config.toml
hidden_size = 768
intermediate_size = 3072
bias = "none"
parallel_block = false
init_std_qkv = 0.024
init_std_o = 0.0
beta1 = 0.93
lr_head = 0.0059
warmup_steps = 200
decay_fraction = 0.911
doc_mask = true
train_tokens = 1088000000
Each number is 128 + 24 x the weight over its row's rms, rounded and kept within 0 to 255. Layers, rows and columns count from 0. Numbers have three digits each. The size before them is the row's rms in percent of the matrix's.

# down: layer 4 MLP down (transposed), 3072x768, rms 0.0326, rows 1254-1300, columns 0-63
# up: layer 4 MLP up, 3072x768, rms 0.0341, rows 1255-1300, columns 0-63
down1254 087:142148113137144129100143132116124107135085148162079107134126083164147110119139136101182136150126117098127128160137100183137127131104156115127108129158114116135134101126102147167127093128120115
up1255 096:139120146118081130092174155142118120138147155130144152137126128114117157094128141132160143074117103106102175094130145136122087095106163115145079162148091113104168158140105113131176095109126085
down1255 094:131134157130139150158088123096098117125101126128143118112132123118098131135127126081142128123119165133160124103095168101047107128138168156104127132122152113118094099115146166170158138132131154
up1256 123:132123133113106161128135105123090125126104108164145140116131125184112107116113156106122111159122119136130107135176138161090103087166147140150125139159121113149150149135121136107169126124126121
down1256 102:119055158137159144121148127143126129156147125129134156136115126181156108113150168138128164137140138143146095141167104180099140079131146140103127077149138147166108098149147108102172155107115125
up1257 097:114165144171117116147109135091164104104105135131152127076131133115170142152145156133138124144115091144148191119149114093090105092127119097104168164128051142140122204136124077111081125125149099
down1257 096:126135139162160105121139101134132165098150089130120139116159138131139179128118106094127150118133158102094159100113114131091140087114177124179146070141078118132130118155087131138136144120101112
up1258 098:151082170126152143139093132104170106165120097119152172120150142101125118125138147111138081125110113178144144120191172146123158165161121098126134120108082135114094127141121131156150140135093125
down1258 092:124092099115137125162155155161122120140100161149118150129121129130169118138104177129132136136126127101147161130166142091178142123123091137188181132091139091129132176125144158132107073128138101
up1259 096:141110186150139129128131143064149124119135125141145148126133075145126174095131150123140151156097198152123140184135094082116175132140113100167103078148120105141137125138087118139129098152124136
down1259 096:078146105098109117110121158110168132094153116129134119119156129088150184106127146113140094115092092097109172125138150145155113081143117146161148139150139153111142129183155095078092145131173158
up1260 108:130128094120156160175133132088098095127110126179109177137143086138134120101138127101145127129144098115134108135146087141123122120118103107128158075139129073171122117127157178124151124166131138
down1260 103:140124112166133140122144135083098115097133118193100154151115087094125116117134137134117094136135120094085106082120148135185174113151146112149104118098134154101046136084129099129113157124118118
up1261 095:152118112109138101123120139146107156125144139127146145134127142152130153152101121118108101109142181160099147100082145172101107146126125112144161116148112116164104126150087133142129144119109086
down1261 092:150121144099127099156132124106125136140089138116095138068131103115109111111115118130182129112166138102090176126150166088118133110125097116154118133124118107148121143143130147145124138157118139
up1262 099:120131082144146137109134128108152138121137100152113105141106095082180109138096129167108130082110098138099140109117112119144094132124113147098087047163117125149148135147110120100154118150119166
down1262 100:143160161109168189160118111133125127130115104131130104117101115142100119125111161095145112130113129165133192112092143126171129112148121127174135121132100135109164159137118137135130119121207111
up1263 104:164130121158125103132106126127160141110126107123124111098131074136132125123072126102131132135105163147190130176186134126107095127138105114123110132109116163147140120110147119110106141084109117
down1263 103:129127128154102127121131127125130113110115140137133146111087159159166108094124171135125123104097158127132115156158117169088102148155130143136145138181144152157145123101110099135132115115077124
up1264 099:159125147111092108134099096077116140148133110165139095153161146093131070124131099154154119143130161127151144145131100131106115168142159126136137153123124109092138125117125109106092118128198107
down1264 102:103093112099172129122141123138121098133138124161116159115125119134081103081091148134147143125133097142116136127076093148137181155099118147135088120138133135081132148157115142148118104124111104
up1265 096:114105132133146081158128192094122156111116114129099145122113081109125128130133140116147139133126147109114115146109148160194140159078161114150134127132138159126115143068104119123145111104130163
down1265 089:152112141155149126110166109127152091122167062114136125099105101127102139135095153103150105116105117141104124105144126129145093127108172153095158122127160125164123118097089157125093111138134103
up1266 096:133179131153105192117122146125090081139131104113145119088133170110173103105086152146119109150169154152129138130104125111119118169103101105100107136135132119126174134103139129170108119128115104
down1266 086:138164122137118115112140135151116109128153099150130078107115129149095154159150115116109125114141136141162103155130133137120073179131129176163169135094126149127115177141154102147114131128069117
up1267 104:134125166123129158147093147176162112103127099152141112108101111128128120142142117113149058131162074104136166121100129116157165152091167150169134133116120094163155112085138106079097151188076105
down1267 109:124168134144117143129089122142123154161108145120141079162134123144152182131135100162134109123157120154100142094169131158106130133140113138131135188124131121149125125112098130121128137146135141
up1268 100:144144110073138093144145149138157096135143126161128088161076094083132145167101124093117106119106092177129107123133120135133183109116123113103143114145134131128122101145086135112106167138146073
down1268 104:134138137075131102127143120082114113101127128101137132135126128096114116162170123165136150101079156136136128071160185140138128149166145125115167089108142100109122149108110125110100086172156100
up1269 100:134123140104125131127144149086141094087107150087138129116130093107109114145124124187131114111132116144117152115110116133151104100113118137102141156120164137095105146127162180124120149120145129
down1269 107:121162171100121181119122111138110126130102150142103128101141118117133162114146108120133122129138139141155129151111106150151127091120114113127094101139149120133152099145132126082178140147138121
up1270 100:139174112152135109123097107146138143113150152169142134133177116153142096121131152159116094157106115139143142092115110124093131139145122079126118121093136140167133097126094125129091140137142071
down1270 103:078158146144094118151141159144106147183125121110097140123102150154126129118104161149133141096151111138149091088102154118135123149149128140141119066081113098140117153160104145118100125130152093
up1271 101:122110140118110120156133127177109103149170197109142122129118110128113133156104179154148112105141166107102150111133125113135126112145093132102138136167129127186112104092118198078095115138121136
down1271 102:070095148107148100159111125158143102107129136135149100093125144088181105113111119112129156112115141126127097139119116136130065121134099138129137151139122131140139114111161132122116120098127124
up1272 096:119127070124163088142165122167110121107154151105129125145107145169123106121126128172100147104106099113086100144111162159151125135125147123117110163120176152167181098174129125121109115097084115
down1272 102:131155092136159113146121142120141190169104146152095070097137131169144137118144162083182116087155098116146118119121137124130102122166131108148136142165143141156131100161097096132152142114123150
up1273 096:151160157162146113127130123113141111131156118134127118116175130167153112139121148137112112158139113102102204134116117121109134161153108130127076160138096144120137128115167115071150096104119098
down1273 098:144131151147130130097162141136107147131144179154152127111079114122147088101109134166160108141133118097097170138162127152131106128153095108093099110103128124127142110086129134138131126096104120
up1274 111:140153130111151129158117102152095119101146140119125119099100118171166098157129140108145142152149063113083164129119143147087132105147128144131143120142119167158174127169119144108130154117149119
down1274 112:137128116149102120151119143148143086082122126151172119114149099139127127128097133169123136131104140079106151144137123142077126103142135139095137093139084137117076128129127125138134118114169076
up1275 102:087113128163174143106089140082155099117136099126067155096141186115165113118140101096136125124100143105174100151120087159079162156182084110081149165129143114144139115133101105142099099101093072
down1275 097:155127164115149137172119162131104121101158169134119111114146118089150143139117078122168090123146141148085122152135166121109145116130136115101154159132163142164150107135145178141132115107135145
up1276 101:116107166114122156135142124169105135144106155175143104158101113120140141162118159100108183151110149096140110145184172134123113117130138148087137136152160137128124084152105122132119157089124092
down1276 100:078118089109139133150137120120122145093140152113097121140118112103120159121131142154111094141100128087164129094106150087121125196108088157138120121123151135133135110135151121126110132137135113
up1277 097:096110135137140120112114078147125111153069146131132158137143139113103122125077176098122138138154116110079112149100081142145174142117113145143114105086086127132096139094166079121076126156100115
down1277 095:137139126130120144127143153153082121112144123156148113104113112137102107099133198132127093125160089099156104156131118144125103120146072132111105185120146140098127111122116107133101115143116136
up1278 113:164160153155119107181157126132106134158142144178149167135127124154114185134077095085122124131098093135152076116124104098181119184131120152125113133085111163155144123144143142099147141164083107
down1278 094:145168175138125138092150122119143151148103143119118123145118126100147155095124145127116104136105143170116117175109145142146115155132104121178103134166087108130126142143148131133110104143113107
up1279 098:109120130134137106116101112134121147155142160149124133113129161095122101085114121153159140144089184129109134153153091140132155123172083180168137133173099079090105158106133159184099130109160111
down1279 083:112153082097113169098101115148150113156086129142105136115124098116139100143142131157129102149122082141136116120129134088152109162119139113136096110159155134147134109168109143078143109162099155
up1280 090:120151156116117114117116155158135124119153134149146139118158142133116127120117158094163144105095132133160121135151101151163131124126112109074107191125103157128141095118167155118148087131097099
down1280 090:129131124152184129131139118102116141074137135144137157153114135155095097140123091147104119114118156111139121108100155157122110148107094100084096146116116128167157161080078145115086163122135142
up1281 101:118125158126096142162130141066135160121139099141126140088159077088126132163107096153095144088073073100140150109154098139093110141117123142127132119099089165150139128092142147118098114105136119
down1281 102:168092135130112100106116122156124102145180140139123110142137128171138187102105116102119144121125090146093097168112120091115167115151151137105131154118117095131153126115131137144154125139166134
up1282 091:090132177109113151154101135136130143094117133131117115142157165109101128120158123145179124139134113128153118118124150167108136113132127117108117121142143129135080152150160142092116089129151118
down1282 087:112119144150097108159180162119130151104165122151137106134114117129114157157099098094117142147156087105116156109154130146123119120129123078126109172129150136167127136139096152083106123095157110
up1283 101:127127141130123144184080120094145134152111131132102133155129148141108094177086112109142118089116144122128178156126100164134171096124133127135097132143125114117093144088103131104133122097093141
down1283 106:157143133124155133152107107130155139164149105120145140130097077126157120074129152132110164118153131116130154134133109151132141101153123123140138113133109117122087140070157136123094088137086115
up1284 091:109150138109113106124119148129141165111117169133163145155111139133167107112111125119112142106129111133123134136126130108134106151050125096106151141147151102103133122148140110083116105178127090
down1284 092:115100128142153129120121124144110099105107138137119116138150105128111070102131143134139115139112089100126118126169146136125144096149100170124122110118140147104140120148092082137189150079169139
up1285 090:119140110131111133097127160132159136124102148137154142175151151099150123114146144181142127180142152157138172107160163173110068155119106104088120134094141165118121120177121163177168123105137083
down1285 090:142150163149084119116133147172092124140142159136116132129142149126165137114197120122105104114117074118108114146108088140130188152123110135144134096135128149147132141080131122136080112118142141
up1286 083:114162142169136112118123156157149124119090156115126143100132112120150172100111131151133109091130139082165116185156125122120118123102129095083146158125120201101122134135130143122076123126073148
down1286 079:098117114134163135170142140113142122129199110118135165123135151139106135152137130116142116134140162155146113099143141145082150124156093130091174096153167092109086168153128097137161152143173110
up1287 094:158151163104086105108098092075167089111098142165133148152156045142119166138108159165169101118130162140131137121123140120107131122114118103163120175107113100128127108115115126100130139122129096
down1287 097:125132145142082156147148123103161147107121127098161143140107131085133130125124165101116160100143113117105090135076109152140131068141140194151115126150091072136108134112102151123135118109124126
up1288 100:112134084122147215141087135162075105139096206136113184137187131128149155111071106124147129151138107136130169136149145105129098173157176138115107139156156094126151118121097108101144125101110104
down1288 107:144160108129134111083119167117143145083115107147101149120084102137133142138113118136096167132146104095110126150178174150143132129140170119135138153119105153095137109105128112132096149116106141
up1289 112:100146148092128125104119147090092126125152130147093121142166135153087104116126142108103141093154123076137066107096174133152164127160184106132141179107136131109166154099125175134158115148136138
down1289 110:121095108096141164092135123096119157140100148109093096102149147109091097113105132137139131159176113078125155162109148161120092126170136098106171108139139129115140118114124152099125090151156173
up1290 110:118129164156143107114126147102117143157123107119148100089137121126155110130132145078182117172121104143131124121139109123117122120141136160137106111115127092135109122145147133149131138065100121
down1290 115:155118161159120114145105170140095108119089188159126153135171110084113145163158074116142200159169117128108163128123161157179084163158136122139150087126116130102104065102150110134144148102094108
up1291 103:149138121151103112120139128118099136135142113121132141148130127140128083127166115094166127113108123114120129066102144124143148114125102093150143163142101106111124146118123161155148102170127143
down1291 105:110150138100139145111091140125165166095167101145123149131083126140090127133161128115127160127103111142094127094120119131142142116121153077127092169117134107114158133145052129142140149146177128
up1292 090:141103142141124144142140139088133140149195109136123134093116174101150069152152151114140136139130098127117127111121130129106110179124122094127132141172090169162160137092157154155104111125122139
down1292 094:155142115113096136115125146134103154171113134135162135108160165197160162103045113145135135145144141119132147122107108154103123117147111117090122128148154145134133140105073137128123127125118116
up1293 089:112143126091139135163100114170176123148094141144132121142145159111133156151113132112152115106132110110128143159109098106101122126090095090081137154163081113116122128136116124100146115135153111
down1293 089:119088092192098135132133075103111123111117116166112125133138125142128108150101103166084128106117139149113104146150096153132091144157142115139149132104152127156132144129091120178129143121144139
up1294 096:095187101129157124112118115095130142134112152098088143131120151096124119161099138148145114118096112175097100115144125155161155142158099102154121125129109078148101161082178135098108128119126145
down1294 094:126168095138092126114150106105126117159171143113110104159187177084125126076165134084103187112155128137131126158151116119079129175116143161111187129144149107152124153103113207111161114161187102
up1295 097:120153166163136160068114135126088135116135112124062122112124121082088121157103154099219104173117157123139168090178102153097161147147100111115108195156151160080121121128184182142125137156143100
down1295 095:112087137105100133115128131115116177164130100111148121091152094122094120119122088179083176136141126157141130141133135157122137135145157138130121110100184066127161105130155077110125160101147145
up1296 106:116142137122123147153096142119142121096110145148148135164105128131091116105119140082153131109143083104120156125147137121107127139132135096094140159102149128125108108136117139115171179159110127
down1296 091:106092135102104122115138164145119100154119119119128122124151099095115116145105143124113139132120132120162109105145105130154127102113126093117106126167122129117094108118136121135147137108163119
up1297 095:143140113139141134123108154196140101139130148135108150137148121134134110145113142121144128073107118143123150138143114126124086100086103131118161162179107158122118144129147119076170102142128127
down1297 099:100099141096135137151150128144148151156128124121153118117164155185151144112122107170129107166080150100135112100163145109147125116105168161126118157110158146078139148146136153130113112107145147
up1298 099:142141122173164147155193150145136130110144155122150120098138124117118148096108138051134148117124122136092159149128150116114161090116130154118188126101126102131131100149167139122133122112139125
down1298 104:106133126102134118119105116152119156138083128142160158135099100150106069106110133117123143122127117132111083170120082111054112113091108114130146126138106165124144130125109115139114119119145088
up1299 105:122059161120182162114097090158137162126154109104132164156133102094075141129110141110150130116148125094109103108155134127148122118140113143133161099141109140111120154114147167153137139147161088
down1299 103:102125147114136083102107158151107111165150128105151083108143147108107155135157129180112161119147127125118147146125126097089109127094124097103144091128127120088128121124068094142185106124113110
up1300 098:141137125133129097131087147150122136165154159123103157149150109106048109113126122169145128138142118118132149095104155133162156090128126117110145098154131130153128154102102145103150149161121114
down1300 091:132082106137136088148128139154152117119097139161130121145074117135148139127124161083168133143141147044164140116121090094120119104159122139129065152143137119160152160120158101143131134094162130